Part of a small language model's weights.
Architecture: rotary positions, normalized queries and keys, attention and MLP in parallel, shifted keys, a norm on each head, hashed n-gram embeddings, a smear gate, learned residual scales.
Each number is 128 + 24 x the weight over its row's rms, rounded and kept within 0 to 255. Layers, rows and columns count from 0. The size above them is the row's rms in percent of the matrix's.

# layer 3 attention key, 128x256, rms 0.0578, rows 101-127, columns 64-127
size [ 87  77  94  89  93  86  92  88  97  84  88  88  84  88  92  87  88  87  86  82  99  86  88  88  91  91  92]
[[121 113 178 166 131 144 123  94 179 139 112 130 166 104 136 159 140 156 144 161 121 107 132 131  99 164 161 125 111 132 141 129 112 137 142 145 117 135 149 130 150 123 153 142  55 131 134 143 127  79 133 108  98 150 115  73 172 125 116 168 124 130 145 112]
 [190 115  93 158 127 152 114 134 155  99 155 130  81 157 157 132 114 134 158 121 120 106  90 123  96 154 124 156 139 118 153 124 161  86 161 162 159  95 139 143 124  98 133 117 112  91 112  92 102 125 149 111 121 119 145 102 127 102 100 104 121 127 128 149]
 [159 122 117 133 114 102 115 153  92 130 120 146 146 145 101 128 113 198 100 150 109 119 131 119 136 165 147 157 148  95 128 138 171 116 177 114 146 123 140 106 174  87 111 129  95 165 132 139 141 136 162 134  76 120 123 141 114 135 152 164 107 153 128 116]
 [135 135 132  86 117 106 128 135 152 154 163 131 115 131 112 143 129 138 126 151 140 127 110 146 132 128 155 114 107 133 133 176 161 139 102 125 122 128 124  90  67 151 125 157 139 153 110 116 125 120 117 122 154 111 144 148 139 137 163 107 142 121 100 157]
 [138 125 170 151 131 110 105 172 134 166 116 117 134 112 119  91  92 110 128 116  87  96 119 107 117 123 114 127  86 137 144 141 122 133 110 158 158 161 132 122 135 141 114  85 116  86 152 129 115  99 143 143 173  91 113 109 116 103 109 138 118 117 127 121]
 [153 139 123 177 137 128 126 173 173  82 181 122  76 169 127 125 107 127 139 142 102 122 119 106 123 136  97 107 142 104 117 119 114 150 119 179 137 141 148 152  83 132 167 153 107 152 150 117 125 122 111 138 104 134 146 138 159 105  82 140 115  83 134 119]
 [ 95 160 166 122  98 112 117 163 122 153 128 143 150 124 139  72 138 141 122 123 107  97 118 114 120 109 110 180 169 132 153 140 153 112 102 165 132 108 151 111 105 121 141 109  96  80 116 123 133 141 122  62 142 120 114 100 110 118 112 120 156  44 141 143]
 [126 101 110 142 128 116 114 134 150 121 119 117 111 114 124 117 160 134 137 164  90 128 130 168 152 124 112 132 140 135 111 135 161 132 126 134 160 177 154 161 124 137 141  95  94 143  86 103 138 134 177 103 129 125 104 103 162  75  74 143 157  79 132 181]
 [160  89 160  82 121 104 144  96 170 115 150  95 126 118 170 146 137 132 139 114 124 123 161 121 170 142 134 158  88 143 115 116 125 150 102 127 151 143 134 146 121 151 126 163 109 120  98  95  92  87 126  97 176 113 128 125 113  94 106 137 136 159 128 111]
 [139  81 112  96 112 123 172 132 138 139  96 103 164 142 152 126 131 134 179 161 143 108 107 130 138 146 129 184 114 102 136 145 128 115 158 122 152 136 109 119 140  49 121 151 149 160  98 133 131 134 144 151 147 118 145 114 122 120  92  92 129 132  99  97]
 [133 158 104 169 143 150 113 122 107 168 131 179 115 123 136 142 130 114 145 131 138 174  97  88 108 102 134 132 103 139 130 107 120 159 135 164  74 101 107 128 122 150 130 102 152 115 136 154 126 125  92 128 126 146  78 150 110 167 180 120 167 115 134 146]
 [139 131 121  60 108 146 140 138 138 140 110 134 113 163 125  88 136 125 105 119 128 168 152 125 119 111  86 143 161 174 164 104 109 151 108 152 138 135  95 136 138 157 105 127 130 132 153 146  94 163  90 109 130 115 148 115 111 108 161 124 102 161 123  89]
 [104 132 128 136 187 123 102 120 158 143 122 182 122 135 137 145 185 145 150 162 136  89 164 128  77 147  96  85 101 144 166 142 143 142 137 143 151  79 159 135 153 119 140 132 137 134  64 103 124  95 126 157  97  99 106 140 133 121 132 143 142 128 146 147]
 [163  84 150 110 122 127 126 136  66 140  88 111 179 149 138 122  72 130 177 138 128 108 150 126 150 121 125 147 107 138 158 177 145  92 116 113 111 123 111  98 107  71 145 146 137 136 170 166 126 127 154 121 145 117 146 144 161 116 129 131 113 145 115 132]
 [116 137 127  82 128 156 104 111 145 111 101 134 108  93 120 131 118  83 153 141 132 107 127  89 109 126  95 126 108 130  91 141 129 129 118 188 105 122 134 134 118 112  90 117 104 166 158 103 141 144 140 141 127  95 155  77 138 138 123  95  92 118 142 120]
 [123 129  99 163 115 142 108 136 117 149  96 126 120 111 153 164 136 151 122 126 147 149 151 114 146 118 106 132  92 155  91  79 105 110 155  78 133 135 124 143 195 111 119 132 101 104 163 120 118  65 144  99 153 128 135  97 137 145 123 149 125 146 134 124]
 [151  92 108 135 101  82 140 160 161  79 149  67  96 129 148 154 129 111 141 116 152 141 127  98 134 163 113 117 138 139 112 123 112 139 105 106 153 158 116 144 104 103 150 134 122 132 148 141 103 162 161 132 135 120 150 121 129 116 107  95 154  72 120  89]
 [158 141 161 126 139 144 186 152 112 102 154 139 167 159 138 120 153 124 165 140 122 107  61 108  97 110  84 125 164 114 142 138 118 128 134 105 149 160 117 116  77 114 163 169 116 121  87  92 110 132 120  86 150 118  77 105 132 151  93 102 140 174 125 127]
 [114  86  98  98 107 112 119 107 117 144 104 137 111 100 107 134 154 124 129 163 115 182 171 106 130 125 101 138 142 132 142 100 113 128 151 111 122 136 149 184  98 150 132 100 101 155 132 123 162 111 152 131 119  92 116 128 124 100 167 130 146 132 126 141]
 [104 109 125 102 133 167 108 108 123 114 125 156 112 157  64 140 156 128  81 152 143 165 136 114 105 131 127 109 131 128 102 106 154 140 100 140 112 115 130 153 132 167 107 115 135 166 115 142 115 140 132 162 101 112 103 149 161 132 165 151 114 114 127 166]
 [193 158 161 109 131 133  97 143 129 146 120 128 135 152 144 133  88 134 136 139 133 146 123 128 126 104 115 127 105 128 180 148  64 119 130 147 140 145 142 111 123 116 101 154 105 125 140 107  86 135 157 156 114 137 135 127 105 128 101 111 104 136 128 127]
 [146  97 116  89 104 111 141 109 129 108 143 117 161 147 122 123 124 122 143 134  86 133 155 129 127 126 141 152 125 181 103 120 127 116 175 131 145 112 134 147 100 113 120 151 150 120 145  90  95 142 162 113 119 113 145 155 190 104 135 115 118 108 138 134]
 [122  67  96 151 133  94  85 125 111 159 134 125 130 132 144 137 127 104 160 120 148 145 167 165 149 152 116 150 173 136 136 108  89 104 148 114 133 132 150 170  94 119 122 137 121 158 132 145 128  85 103 100 107 130 117  81 119  98  91 147 113 163 141 130]
 [146 135 133 125 110 100 146 146 124 122 148  87 125 154 107 124 156 131 103 163  94 111 120 129 113 118  79 138 112 121 199 120 112 163  99 125 138 134 107 102 137 130 171 119 106 123 109 139 113 156 115 143 136 106 118 133  90 142 133 131 187 151 147 166]
 [147 130 134 135 131 139 117 114 109 112 120 162 107  80 132 130  96 146 131 161 109 104 149  95 113 132 130 135 138  72 128  77 156  92 139 134  91  97 131 151 161 122 167 123 160  83 120 125 142 138  97 160 134 141 121  91 159 142 189 143 168 138 115 169]
 [124 151 141 183 120 118 134 143 162 101 132 104 147 128 147 135 108 123 124 152 105 131 121 119 103 107 156 108  83 140 124 173 151 141  80 105 138 131 171 122 157 123 162 137  96 105 166 102  58 111 163 129 112 122  73  98 154 187  86 148 103 126 131 144]
 [106 129 118 192 153 146 139  97 133 184 141 112 134 131  90 149  97 119 122 123 125 131 137 143 121 155 160 114  94 107 109  95 138 170 127 129 157 178 137 123 129 130 144 160 127 121  97 122 116  80 163 139 101 125 154 145  96 118  67 172  96  91 129 107]]
# layer 3 attention query, 256x256, rms 0.0614, rows 102-127,230-255, columns 64-127
size [ 98 115  95  91  96 108 100 106  85  95 110  87  96 100  93  99  97 102 102 112 105 112 105  98 100  94  76  79  93  84  83  92  85  84  83  76  82 104  75  85  82  81  84  86  79  84  79  88  87  86  90  84]
[[149 150 160  93 145 109 110 135 123 147 132 125  97 115 132 117 101 130 138 169 133 142 117  82  81 134 103 124  98 145 103 173 121 138  94  87 127  88  94 123 118 124 132  86 122 122 154 102 101 127  77 176 173 108 130 152 120  92 126 101 142 119 133  81]
 [116 111 142 142 135 181 159 140 133 107 124 145 135 148 123 128 111 138  92 157 142 131  99 154 149 127 164 151 162 116 122 137 133 154 102 131 114 134 132 141 110 137 163 159 119 143 121 146 138 140 141 150 140 147  95 146 155 193 154  94  94 126 129 160]
 [159 126 119  93 137 105 131 131 124  77 154 172  90 131 111 165 138 115 142 144  90 129 163 138 168 139 102  95 114 160 128 147 174 132 150 160  99 121 121 155 146 168  96 174 127 126  98 102 134 100 165  96 146 131 110 117 127 171  96 109 163 106 114 108]
 [167 166 166 123 155 128 157 165 126 160 109 124  97  93 101  95 140 130 149 182 138 150 133 153 128 122  77 121 100 172 105 129 127 140 134 130 133  84 120 135 111 114 174 125  98  60 121 123 123 114  66 127 160 137 121 139  89 149 107 104 130 138 111 171]
 [ 71  80  99 101 129 145 124 142 138 132 115 147 127 123 129 127 110 110 120 146 128 146 130 110 125 101 118 127 137 103 152 126 119 109 126  73 126 114 110 151 121 208 137 150 141 160 113 124 124 119 145 127 146  99 118 127 160 125  91 136 149 114 141 166]
 [121 105 151 120 145 123 105 140  93 151 134 136  98 129 124 135 119 128 133 118 119 136 156  79 155 118 135 145 130 125  91 129 136 156 136 102 135 121 104 142 111 155 156 115 129  99 136 131 169 151  75 135 144 162 118 109 122  98 157  89 133 128 124 164]
 [106 120 148 148  86 149  98 112 165 120 168 132 133  95 145 173 106 136 182 135 187 103 111  80 133 147 157 141 133 140 112 171 143 146 178 118 136 153 115 108 100  96 110  97 161 143 155 115 156 148  89 107 162 162 159 101 126 129 122 107 144 127 132 161]
 [ 81 133 104 116 134 114 129 128 144 133 134 173 199 126 126  70 112 130 150 147 144 115 144  90 116 138 121  69 161 101 136 144 145  90 139  97 161  99 150 126 114 129  83 134 127  84  98 146 126 146 102 112 134 125 104 112 131 112 126 135 155  98 140 100]
 [119  85 148 120  92 138  90 127 135 123 135  91 161 132 157 116 106 134 171 132 141 168 138  92 113 127 135 103 147 115 131 161 102  86  64 114 117 137 118 144 143 141 115 175 127  98 109 101 114 151 136 135 147 160 136 140 163  87 130 126 106 147 140 132]
 [114 159 100 148  70 125 137 162  66 155  87 145 124 133 112 171 172 116 125 122 124 112 128  79 139 143  83 124  99 124 142 125 102  82 135 106 114 124 118 186 145 112 128  94 133 133 119 136  85 133 133 132 104 134 130 141 115 108 151 179 147 147 133  66]
 [ 99 151 126 145 134 112  94 129 145 170 115 138 158 121 122  75 108 143  77  73 136 134  84 129 115 137 148 185 116 127 124  84 158 117 122 139 104 134 121 121 159 106 145  88 142 128 129 137 151 146  85 116 143 112  98 103 155 112 125 129 131 111 134 160]
 [171 188 124 103 108 107 146 179 151 125 138 117 107 109 144 118 124 107 117 117 132 112 145 185 163 144 197 145 125 120 130  89 112 121 184 152 144 159 111  79 149 117 100 102 123 116 116 119 171 121 149 103 111 134 134 124 117 152 107  91 123 136 138 120]
 [105 124 124 106 132 146 117 106  77 138  88  77 137 137 152 109 104 101 112 122 103 147 165 162 146 110 126 104 143 137 149 109  90 125 102 121 143 135 140  86 141 187 133 174  91 130 182  86 118 123 142 143 104 133 134 144 163 101 173 172 120 150 133 133]
 [121 132 120 122 124 153 113  79 105 137 100 125 190 141 112 134 134 133 146 123 131 113 156 121  98 135 102  91 116 125 109 124 150 181  82 156 171 108 135 123 132 159 111 113 144 107 129 134  97 147 100 129 163 147 140 144  82 150 129 109 131 149 140  94]
 [163 196 130 137 136 173 194 126 111 129 135 169 130 126 130 144 122 118 111 105 165 138 142 153 120 118  77 100 115 109 103 160 108 126  90 121 104 162 124 117 101 123 154 132 130 148 147 136 103 123  96 164 128 132 126 137 144 143 121 140 131 147 124 108]
 [130 138 104 121 159  96 121  97 169 111 138 140 122  95 126 160 127 132  99 130 101 115 102 153  57 137 130  92 116 137 100 135 122 149 155  86 148 149 135 178  81 110 131 130  99  98 102  88 120  95 159 101 116 115 104 106 138 138  88 131 186 155 124 129]
 [ 99 113 161 100 145  95 129 149 170 132 141  91  85 109 114 136 119 129 150 172  62 122 119 144 111 140 130 112  99 107 121 126 127 152 132  71 151 109 136 115  91 145 138 129 113 145  80  87 131  96 137 138 103  94 169 134 135 125 103 147 152 147 139 114]
 [151 137  86 131  87 160 147 115 155 114 154 143 117 126 146 127 141 136 135 124 155  71 120 177 135 133 169 105 127 156  86 126 111 132 179 132 152 133 153 115 117 151  88 120 118 122 142 149 134 109 138  81 119 154  80  92 147 173  89 107 120 160 114 176]
 [165 112 128 137 121 159 105 140 151  89 135 131  88 134 125 125 130 108  88  97 117 114 133 154 166 126 165 159 125 126 135  87 164 121 151 129 112 146 127  90 120 151  80  83 162 123 182 158 150 144 139 116 100 107 111 151 123 170 110  79 127 113 119 151]
 [161 115 154 117 139 107 155 140 101 164 113  84 151 149 144 127 112 128  90 134 135 140 145 198 117 112 125 153 108 136 152 112 137 145 117 151 122  97  88 119 170 148 131 127 114 137 102  94  92 124 118 157 132 121 121 173 104 117 118 129 115 129 127 154]
 [128 139 151 131 120 105 125 123 167 180 141 124  77 139 160  99 113 107 161 134 126  76 106 115 128 134 156 157 139 137 135 124 126 130 148 183 153 161 134 112  86 123  67 105 130 111 147 124 127 152 125 136 133 129 132 127 144 110 149 135 127  79 135 137]
 [ 85 153 115 126 129 171 118 111 151 134 129 139 104 145 139  96  92 112 134 118 139 130 102 178 123 148 208 164 139  87 107  97 134 124 128 118 163 146 129 100 129 111 148 110 110 129 147 126 167 105 106 136 129 138  92  90 134  74 143 147  97  96 145 164]
 [135 169 136 143 153 136 135 157 156 131 122 156 105 109 138 100 117 175 128 100 109 120 133 154 165 131 136 141  71 110 108 126 147 167 157 144 144 133 138 107 101 151 155  70 121 110 139 110 164 135 141 179 162 120 128 114 136 160  92 107 150 152 126 158]
 [164 117 122  95 105  96 139 168 121 146 137 116  99 140  99 146 151 101 125 143 105 139 144 116 132 119  85 101  78 122 101 171  70 122 161 130 135 121 114 166 141 151 108 159 129 123 149 133  70  94 169 146 142 136 155 133 102 108  86 139 118 149 127 107]
 [162 139 149 110 123 138  98 118 139 113 120 144  71 141 128 131 170 136 105 185  71 165 150 131 129 130 133 107 135 140  94 158 196 150 128 133 112  96 119 109 145 149 101  94 112 133 116 135 126 147 133 137 141  69 106 138 113 179  89 122 161 105 124 125]
 [122  75 118 163 115 116 102 119 165  81 146 131 112 183 127 142 154 183 121 153 133 132 171  99 114 104 167 102 133 126 138 125 102  97 121 146 122 139 136 164 163 152  87 164 153 124 135 139 123 119 181 163  54 108 174 116 142 131 132  91 163  54 127  77]
 [104 178 136 153 123 139 154 120 126 111 118 146 146 145  80 141 120 163 133 170 135 143 111  91 148 112 129 100  40 111 115 115  91 137 126 128 115 123 126 124 117 129 136 114 124  82 120  76 145 152  91 138 105 111 103 146 132 169  98 137  88 138 128 114]
 [113 121 148 136 115 107 108 147 129 140 144 133  75 168 100  97 121 131 144 131 152 132 103 164 160 114  84 143 146 152 136 137 130  67 148 171 107 106 149 123 133 137 135 104 121 138 155 138 130 103 124 134 173 111 131  98 112 119 120  54 135 170 123 149]
 [123  95 136 116 138 104 147 144 111 150 152 125  82 104 148 102  57 118 121 142 160 125  99 109 121 150 133 161 152 131 105 107 156 133 142 111 161 158 108 152 157 136 105 112 113  97 154 149 122 111 144 142 101 135 151 117 118 103 141 103 158 146 105 123]
 [151  82 112 130 168 114 124 114 146 142 127 142 103 131 127  88 173 161 106 133 120 156 133 117 111 139  99  83 133 141 142 118 120 114 139 155 105 100 179 139 144 129 173 119 114 106 146 134 117  90 116 157 135 106 143 126 126 156 143 183 131 160 140 150]
 [126 187 147 119 104 147 161 158 161 125 102 150 103 124 139 134 129  91 127 119  90 138 103 163  83 103 122 159 105  84 149 134 138 180 122 130 134 159 129 132 107 142 115  76 160 116 144  55 143 155 143 145 154 104 115 144 117 136 155 115 146 143 137 136]
 [170 124 143 139 148 146 109 132 104 128 118 145  84 104 139  87 167 171 120 115 124 156 129 119 171 125 125  99 128 124 156 130 132 105 144 117 126  83 108 126 115 131 135 120 130 150 112 137 188 129 108 117 126 130  89 149 111 140 138 105 158 151 112 133]
 [160 110 105 125 145 111 144 146  85 154  85 152 113  85 155 101 128 148 152 108 151  77  62 131 156 149 121 110 120 147 118 140 125 133 119 116 131 132 146 129 132 154 146  90 109 163 146  63 119 162 112 152 108 115 113 123 119 140 111  81 153 172 134 150]
 [136 133 121 104 156 138 137  94 106 142 102 145 134 120 134 121 150 169 127 109 114 113 138 138 164 175 140 121  79 131 100 138  71 124 131 129 118 125 118 149 143 117 148 131 145 186 111 182 109 153  80 144 167 153 131 131 156 133 115 135 138  95 127 119]
 [130 127  90 116 152  97 127 143 113 126 146  97  88 113 158 141 104  99 146 133 122 154 164 164 135 147 152 132 135  86  90 130 109  88 156 139 148 118 117 120 147 157 104 138 100 164 116 127 125 175 130 129 106 150 108 114 132 147 129 123 154 102 115 115]
 [125 172 137 157 123 179  99 129 139 130  94 154 151 129 146 121 163 115 119 140 107 119 159 124 135  98 121 139 102 107 136 134 153 165  84 106 149 102 130  85 159  78 173 149 116 165 106 105 171 102 111 127 103 118  97 131 125 151 114 185 147  89 123 109]
 [119 142 131 171 104 129 159 151 151 131 124 121 191 122  86 146 154 156  74 102  64 193 150 106 170 135 130 136  98 150 124 155 104 135 126 140 147 128 107 117 152 126 132 141 140 132 103 143 163 153 127  99 125 154 109 156 115 145  97 147 118  97 127  57]
 [113 139  88 169 136 138 174 141 146  73 145 133 133  97 111 117 123 111 131 119 119 135 142  98  97  98 131 101 117 124 109 128 107 110 135 133 147 148 117 111  93 104 137  93  93  71 144 140 151  96 127 130 113 180 129  91 162 153 117 108  94 147 158 112]
 [131 118 125  69 110 123 140 106 132 147 127 117 113 146 134 122 151 102 111 154 123 163 149 177 122 146  82 161 119 128  97  99 114 124 143 126 132  98 130  98 151  75 160 146  88 173 130 137 112 125 145 139 154  96 137 114 125 110 169 184 120 138 117 171]
 [119 142 106  79 121 155  87 117 145  90 150 156 141 130 134 121 150 122 133 128 120 116 101  64 155 156 104 108 131  91 102 120 132 124 148 148 125  94 166 165 142 141 115 110 108 126 125 140  97 166 118 106 153 115 130 129 112 187 101  93 166 141 126 140]
 [179 137 113 121 146 137 115 105 170 155 125 132 133 131 109 128 145 183 129 126 144 125 145 141 143 118  85 112  87  98 140 179 140 145 127  84 140 159 149 136 166  96 121 152 103 169 119 125 158 134 155 156 115 106 100 114 133 147 123 152  98 103 144 167]
 [137 119 146 107 131  80 152 134 106 154 112  87 148 123 118 130 122 116 123 104 137 121 132 166 109 152 123 136  59 112 134 147 111 179 107 140 140 141 131 193 114 128 142  94 131 160 122  74 110 146 119 134 161 136 135 121 151 108 115 149 118 133 124 129]
 [ 91 168 146 139 133 125 105 132  84 103 144 140 149 147 126 138 119 118 155 142 136 150  99 109 127 114 136 127 168 105 147 112 135 149 148 140 103 143 120 164 114 128 136 111 119  93 136 117 163 169 124 109 121 101  99 130 160 133 113 103 127 144 133  71]
 [146  91 123 120 138 120 121 119 127 134 106 144 117  98  99 136 157 165 147 125 123 125  83  98 124 140  96 160 114 145 116 169 125 133 139 102 117 163 112 139 143 146 140  92 129 146 142 114 134 103 120 158 124 117 100 129 117 133 108  86 108 136 116 155]
 [139 137 133 178 112 162 140 110 152 116 148 144 104  98 117 146 136 114 108 120 107 138 104  95 109 137 123 176 179 122  93 133 138 113 142 172 108 144 124 108 138 122 111 104 136  83 126 130 129 133 115 130 126 128  93 104 123 133 150 124  76 131 129 128]
 [152 114 122 108 130 152 167 124 139 131 104 111 137 146  99 146 127 125 118 115  86 147  81 127 118 123 105 167  97 166 127 122  90 127 102 137 127 135 116 132 157 120 144 123  98 111 154  95  75 149 142 164 166  98 151 177 139 132 145 183 127 141 149  97]
 [163  99 116 124  89 116 121 122 110 161 112  66 124 157 131 174 127 114 127 153 157 154 171 127 137 121 133 160 123 125 130 112 157  87 143 165 164 115 101 105 140 139 117 141 139 132 110 101 172 119 131 127 108 101 120 108  95  87 160 138 145  93 117 149]
 [162 131 116 129 157  89  99 134 109 145 107 118  93 135 115 123 132 152 161 167 130 124 136 118 125 113 113  83 101 113 135 150 114 127 123 113 185 137 121 138 126 107 142 108  92 159 116  86 133 101 138 136  93 114  60 125 102 119 122 140 152 115 153 184]
 [133 167 137 220 134 116 158 158 139 161 124 149 136 158 109 139 124 140 117 111 145 146 139 134 147  98 184 137 138 144 172 127 135 143 146 136 139 127 127 131  90 193 110 107 104  89 124 130 147 157  97 141 139 149 159 132  85 136 123 152  85  97 128 133]
 [ 76 113 141 116 143 122 100 141 111 122 121 147 150 117 151 122 142 120 143 121 132 113 118 116 126 115 127 169 149 103 126 106 134  97 145  92 107  86 131 147  88 172 134 131 126 137 142 131 157  70 119 132  93  92  92 126 133 144 141  85 133 139 117 107]
 [173 156 125 117 164  93 152 155 104 146 124 141 101 144 142 115  88 174 115 149 171 126 113 152 135 140  98 165  77  98  95 137 130 153 136 127 114 151 130 134 132  92 130 139  95 147 134 124 119 108 173 137 149 123 106 151 128  86  97 167 139  97 150 154]
 [108 156 144 137 144 125 130 118 109 121 125 132 120 141 113 142 130 106 124  92 105 117 149 137  98  91 120 132  96  91 161 116 140 162 104 169 141 143 124 136 137 121 169  88 169 140 150 153 108 117 109 163  91 145 126 116 154 128 137 142 115 149 120  98]]
# layer 3 attention value, 128x256, rms 0.0579, rows 0-8, columns 64-127
size [ 90  95  99 107  99 104  92 111  99]
[[163 117 136 138 152 148 164 128 140 130 143 163 170 119 150 135 162 127 121 122 142 111 118 134 149 137 155  79 134 134 112  86 113 106  92  87  86 113 110 142  88 131 139 153 127 102 143 143 154 111  93 145 134 120 137 171 135 213 151 100 135 124 137  72]
 [123 162 125 136 140 124 151 154 111 150 109 130  99 110  90 197 129 101 148 143 127 139 132 181 152 135  74 206 149 133 143 103 142 165  98 161 112 154 151 149 129 148 129 116 107 165 150 165 108 118 107 111 153 143 149 113  75  89 147 149  75 141 135 112]
 [ 87  98 104 123  86 115 136 126 135 147 148 112 109 163 119 142 120  90 151 149 164 114 147 120 149 137 163  81  93 168 118  99 112 138 120 167 145 117 124 164 156 132 102  81 123 149 135 119 124 103 156 131 105 153 116 131 111 158  79 159 118  68 147 141]
 [145 144 133 118 136 151  95 119  87 156 132 122  58  88 116 147  93  80 135 124 152 133 118 140 105 136 122 174 127 159 140 138 135 135 130 128 134  87 115 191 145 157 109 107 124 135 108 176 116 168  99  79 133 161 126 148 134 106 103 125 125 116 130 125]
 [191  87 128 127  95 103 131 128 171 119 136 146 110  93 172 132 115 118 208 112 122 174 118 133 159 133 168 135 153 145 107 142 104 131 136  96 103  94 126 182 164 121  74 156 125  87 114 156 139 111 112 112 116 101 140 105 148  76 147 113 136  93 140 106]
 [ 92 189 125 140 106 120 127 116 136 146 132 156 151 144  96 161 116  73 103 132 166 100 106 109  67 139  91 107 118 145 124 122 132 139 117 211 156 108 123 142 109 111 170  90 164  98 162 131 115 108 134  91 133 139 158 153 116 156 109 148 101 139 137 177]
 [ 99 142 115 112 141 145 139 119  96 134 134 138 144 136 107  98 150 166 128  68 198 134 110 114 128 107 153 161 148  91 124 160  98 131 152 125 143  88 120 117 124 114 141 141 127 145 144 189 119 118 125 114 129 113 174 109 112 148 123 132 108 142 123 121]
 [119 161 151 117 152 109 167 135  93 153 120 133 139 171 102 166 145 108  97  97 158 154 119  95 172 113  98 173 139 119 122 105 146 123 108 137 140  85 124 126 147 153 203  87 139 132 155 152 179  97 120 131 157 122 139  99 111 128 103 134 154 116 115 154]
 [ 73 134 112 139  85 114 156 123 137 109 107  95  86 139 116 131 123  90 169  94 130 129 145 175 104 137 159 128 132 142 127 101 144 149 144 163 134 193  87 104 152 103 117 154 138 116 144 133 121 117 168 109  92 133 187 115 137 123 122 119 127  81 145 107]]
# layer 3 attention output (transposed), 256x256, rms 0.06, rows 0-8,128-135, columns 64-127
size [ 99 100 100  96  98 102 102  99  99 104 106 102 102 101 104 104 101]
[[108 130 103 132 110 125 152  80  90 134  91 115 116 143 128  84 134 134 118 139 130 135 132 154 134 148 196 135 121 158 118 155 103 122 133 107 114 147 117 109 201 116 152 145 147 130 117 102 108 112 154  91  63 115 109 144  97 115 125 116  97 143 131 179]
 [167 132 145 108 106 138 144 146 125 127  75 111 141 125 118 141 123 120 113 130  98 159 134  88  98 117 160 146 124 148  99 178  90 134 125 165  97 126  95 135 149 132 161 156 155  75 157  52 131 155 124 156 119 139  90 126 110  96 158 128 127 159 127 136]
 [156 144 136 174 131 105 134 124  99 112 138 109  95  81 135  81 173  95 126 117 146  99 122 150 101  84 134 156 141 114 124 120  97 137 185 123 119 138 134 169 160 113 109  90 136 143 113 151 119 118 168 128 121 125 155 135 128 158 132 156  99  99  93 140]
 [127 169 173 155 168 132 132 151 151 165 149 114 155 160 143 150 101  90 127 128 149  96 129 132 132 132 121 124 157 105 101 165 141 131 130 160 173 116 122 126 107 117 135 140 148 125 132 108 142 125 159 126 165 141 141 164  98 108 114 124 103  86 139 163]
 [125 152 103 134 149 127  74 140 139 145 156 138 155 125 105 157  97 166 107 134 141 136  87 113  95 119 137 161 139 148 130 120 136 133 133 111 140 126 135 130 115 125 108 130 114 163 134 120 112 137 101 142  87 116 137 121  85 148 132 141 158 172  98  96]
 [103 155 163 154 130 100 132 112  69 160 137 127 131  99 111 135 147 113 125 130 124 100 148 106  89 102  83 131 154 134 145 108 139 101 115 108 133 106  93  99 147 141 118 139 140 142  80 126 138 139 129 121 125 157 130 186 117 166 159  89 149 111 119 124]
 [151  96 140 136 141  96  94  96 115 133  92 123 151 127 127 151 142 120 157 124 104 127 122 106 127  80 127 136 104 172 126 120 121 140 159  86  74  96 152  99 130 115 143 126 128 120 116 150 149 134 108  95 141 160  71 126 146 119  99 112 152 169 122 163]
 [166  92 112 129 110 154 111 131 150  92 123 168 109 172 164 105 135 158  99 133 131 143 144 143 130 137 127 135 144  97 115 122 166 156  80 170 121 112 147  52 146 120 136 141  86 121 145 159 139 123 162 138 149 160 166 163 163 145 167 155 174 116 142 103]
 [113 146 126 182 173 127 136 129 147 163 161  85 175 151 115 120 106  90  84 155 169 164 116 102 154 152 167  99 157 141 125 122  95 104 111  78 148 100 108  96 139 126 136 113  88 146 112 146 103 163  91  90 122 127 136 118 124  85 140 147 115 138 141 148]
 [141 122 141 164 104  75 141 137 106 108  88 147 132 132 142 109 127 149 135 124 110 127 177 115 170 136 149 113 117 143 137 121 133 144 128 169 130 136 147 146 120 106 129 174 124 100  70 113 103 109  95 188 132 129 146 143 111 137 115 105 144 139  78 104]
 [125 126 171 115 149 143 136 112  88 134 107 158 135 129 195 141 119  70 108 126 115 124 108 133  90 124 145  90 157 127 115 156  94 156  97 117  92 106  76 147 129 129 127 134 113 149 137  87 139 124 116 106 146 137 116 138 114 119 127  93 158 121 157 129]
 [131 132 119 133 147 127 142 144 137 117 100 145 134 145  71 172 126 110 126  91 108 103 125 139  96 161 144 121 118 118 157  82 107 112 114 130 162 142 106 146 120 138  95 129 160 103  90 126 132  80 121 107 115 134 124 166  83 178 181 135 144 132 160 128]
 [126 135 135 163 103 116  64 193 161 127 189 147 156 117 137 128 118 135 153 111 126 147 109 153 169 142 108 104 138 108 141 141 125 123 145 109  95 122 115 116 147 150  52 156 101 156  91  81 136 148 135 150 138 112 111  85 127 141 145 137 137 135 184 139]
 [107 150 119 140 111  97 138 131 119 123 159 137 128 158 150 112 178 159 158 121 138 129  94 146 137 117 165 121 126 155 139 117 130 149 120 114 157 138 102 146 120 146 167 112 105 132  92 153 106 161 100 107 132 151 118 120 161 119 112  98  96 109 143 107]
 [143 120 140  74 146 119 110 105  77 132 133 142 117 131  70 170 102 154 138 145 136 163 105 106 105 139 144 119 118 140 136 121 129 150  87 131 162  97 121 132 106 174 105 107 135 114 120 145 103 135 108 123  96 142 127 162  73 123 156 146 151 173 144 122]
 [117 143 152 123 134 129 148 115 126 104 143 118 177  97  92 144 136 169 160  98 107 135 129 127 142 167 130 120 108  96 148 123 110 116 147 121 109 162 140 125 124 124 163 140 128 112 117 115 100  85 103 121  97 143 126 103 153  89 117 115 116 127 138 131]
 [131 131 116 142 105 118 109  99 143 146 151 114 167 133  96 119 167 163 138 155 157 101 122  87 124 137  96 117 147 136 178 106 135 146 164  96 133 144 134 118 148  90 144 134 142 102  98 138 152 151 130 180 129 100  87 130 102 105 151 167 123 118 131 135]]